From a checkpoint of a small transformer trained on Wikipedia: no biases in attention or MLP.
Each number is 128 + 24 x the weight over its row's rms, rounded and kept within 0 to 255. Layers, rows and columns count from 0. Numbers have three digits each. The size before them is the row's rms in percent of the matrix's.

# layer 5 MLP gate, 512x192, rms 0.0838, rows 0-42, columns 64-127
102:135168120155126194165166068115131121104117134124146107120140132132108081146133131133126102160148129088103120131157083112112150102120143127136113111086155140117104153155132129075163106106157124
101:178126128130145133143128130141095109121137157110099169112106162150117079103128106138077101132152130097106170130140121063159181131165123146105158096182125145160127126102143131122121140148102136
095:150096098154143127144123100112114075144094162104125111096108147126077162149132160162107181112123142122112119121051109143121179105097076118144099121130183121147098114146107157141144122144163104
097:105131144111138129141122131099134139119108076127148121128095116128152140144164089116136189118127109133124099147138103118143127136169146100086090134117128123166104110143096095181128087105127142
097:060140177173096089171153106109134114146160172169118140155139118138120112107125151137163157140131135101134120082134159168102149142124147122139156100089098123142159129133123128118109150098111142
104:093144089093121140207114150130128129113131090113133085132147164127117112118170144114139131091096109109105114134119129074131135158123144096101133129111124137159103095152145115113140095137164149
106:121091108126079130139134144124145096135119179100115101113143155125114176145116100091111126144135115184119106117154134135135153109110151136144127101094086167141121170147098148139135128120110147
099:109143191091107112138116153136177126086151112148105151175102114135110122066136126144132196109137114160145140127117103155101104116123155124138116065121162146145138118124140111141120113120134095
101:096140135166070142117107125154169158123109103127116109145163140131115148084130096101071104105160147153142084169152084154149131161166142107155108151099103122156116136130197110099054140121141112
108:142091124080131114115129145131156105152141148108137146135068111139108095144184167121119132137122129117094152101155147111133100135125148153069091080129131112134154083138160055099139136110102116
093:105095127103176127141100133088146113135095134125128146136114092070132115092139062155126134085159119132123102161119114131181113097099106117150122164119133158125119173154158154153146096144146101
099:096176112156138151101111135146129120122151116106111119124115112162107146137155110104137139164107104087145084136179128106128123115121131121149098143118129155155139150093119089103089076171124134
100:127114127079097112103123125146126161102105150121149174112117103123085147128112140141160146109114135079113122112170102130172099142193202103098152150166114152087112132167130109104120099155126126
098:085125140103093159123138096126144139154121131148144106155130101109128133147174139078145135121118130122128174140142128139161158098136125132137104112127132123161166154126139119141098120151161164
101:125185139102163122106131186103143140070087122133089108152128118119128124122128136092123149139110160099124095121175119130131107144154127127145139104128165115136113121139099122146082118169134088
097:164123120073108108163131102152109094143097113124119195154182141108172149128146155155139126113099107129131150136126070148146109096137137107116110137138161140107156142114151099127091121132121147
103:107143132138087136118122141150107146098126146160126165139145095074132176140121109128120119123131152175100107135086172149153145132146121144104136076116105158089139118115085135119132114117125134
099:103165115155153151098131160097113107129132112091176143150137154067131122108128102110160149104103122150140105182153062121148117126096137138130128129153123153125171101111094134112113164130102118
094:161148083148150063103135153124170116149118155123114133112137130105086133127093131116111112126104133131115120125137154088157114150105098136108152144093156150117143141149165116134127102129112138
105:125099101101096142147124154129131113130145144136102139179114123157131074173167115142170162151158100158088126153128167125121093122065148164128119113144142107132179110088142109125131129128127119
106:125079077094092128146167101135121104115142123155116106119114172096101168129136143127122132133147156113148075171085111151123168149098141110108109132131154115144127127132128142120137130144151117
098:151128107069138135159118132125123128119121107137102124101122108122131123088110109084108139124157059107119144108162089113092145140158122111110117145113093119126107126165135139106105170127108116
104:115149107126155129148116134109102086116136143153093093110133143101156156106118149110104133123103108135102108108108114135137200094109138164108139141155086145081141126150096119126139119084100124
100:121111166173124131104110108149169106134170125101139105114124165162138103113082152110113102116075149136090117105121141118135144093127100104160122141127109141129091155143122097127131121112079162
104:132118124115116119178086096130135105139115140120104080164081104153079157119126121138142154166078141140131068114139110144127137113132145092133137111153085151134126117124144096106155099120147115
094:116102161138107085133106099144153139089188127092125113077074149158128097095103116122112116086133149169085099121138136102120111102110121128125102088117138166159115119119128108108130158109115172
093:107129141101140125138141126106109139106126160156129117113162168114094157131116133151115158172145079132128120178119126123100106130115122139120140164118138149146146144120133169110128112151122121
094:146154126106134159126106101111136127161123118145160115168100103137095141112142146101119124147154103155173137123114171152109133141138118163126101113126142123129106143120116103140121083123168114
100:148127106130109068135097107114158115150118149143144119111151119114106140149136128140143172108125126142137095110154161078123157124125125135106093136159141119137070156121173155129154125165123130
106:082136094106127143131133129119139124140119136112106161090092109177137144137129130141177116113162138112109133117135134141173102114099110101116123145129161097142132104123108171120116131142142158
102:160144121130140143127155141138086145119135104097156176166143154131089150082129112144137101099103093104173113118138117132099078141177168155112107122081175120086155149127166148162140090134104117
101:127122178123105129139147135125116145151140120144069147129123149109138139121134161131137151170099116116140152082127072121178131141142087108121149189148088144116123105101053136121128123117145162
095:130178123153120149143148101141152143114064140114129132157156157169096103159117128119128153125120116120112129101161163179154147110140124138142085114105144128112151166136107132139162162123152114
099:165108085087111118180149124105122106164124135117148126119113113135098127111128109138117107122150120174150121090129105115106141161141079130164155085113132163127158084136112147132161123126163117
097:139168131157126129125135132160137106120164104155133129156162162135114112115133045117141146110080170146147105130142088115146117160140103105150137118119146119166103113139148137160138166102134120
105:135123121129166123092121147119148100137150089125124097125105084126161139149153119080135153176156120097145123150179116133157106147161093132175095182114120156173130112098106136126123165111155144
106:079127063105100124062142116121194129175135150096124118129114160121123139151134141142122128103143129138126160093128134131116159125164115118149117150155112130165136164130115120123124098136141139
100:119117121109099179129134095134084172129131131129125146188152134139109103119080147134120169125138168116107106177117136104137080092137146144113115127141111115154128172152180115116149144121144102
103:157131095151158115165146181106108078159114138127130151127116154147102156074079151164130129104134143138114109138111112166086140125146116126131095114111090169140135120108158130129140130126140095
096:127125140104112090152156126142121166154133141128102100113100136142137126100119138144125127132125076167165128108137077113154073123155125146120136157121142107137149137175132102158120135133104172
098:112137115164125101105148151138085146143118134075155111148080114103134113146172124113143122119093120142114115115161084139127115151146172127154115122136145158080116090145130132108097093129156137
102:129147159111105102131146148144164125116103116133148115133103098151115132104126110061140136108141113167146125126140084176119169106151107096146126152115157136168126084077122147134108133129116152
090:142130137164168140141115085119095127073158135138128126157126118096125084115127139104151075092134195151133118152106110112118125127147128108153095127164148096101101143167130096150118138096095115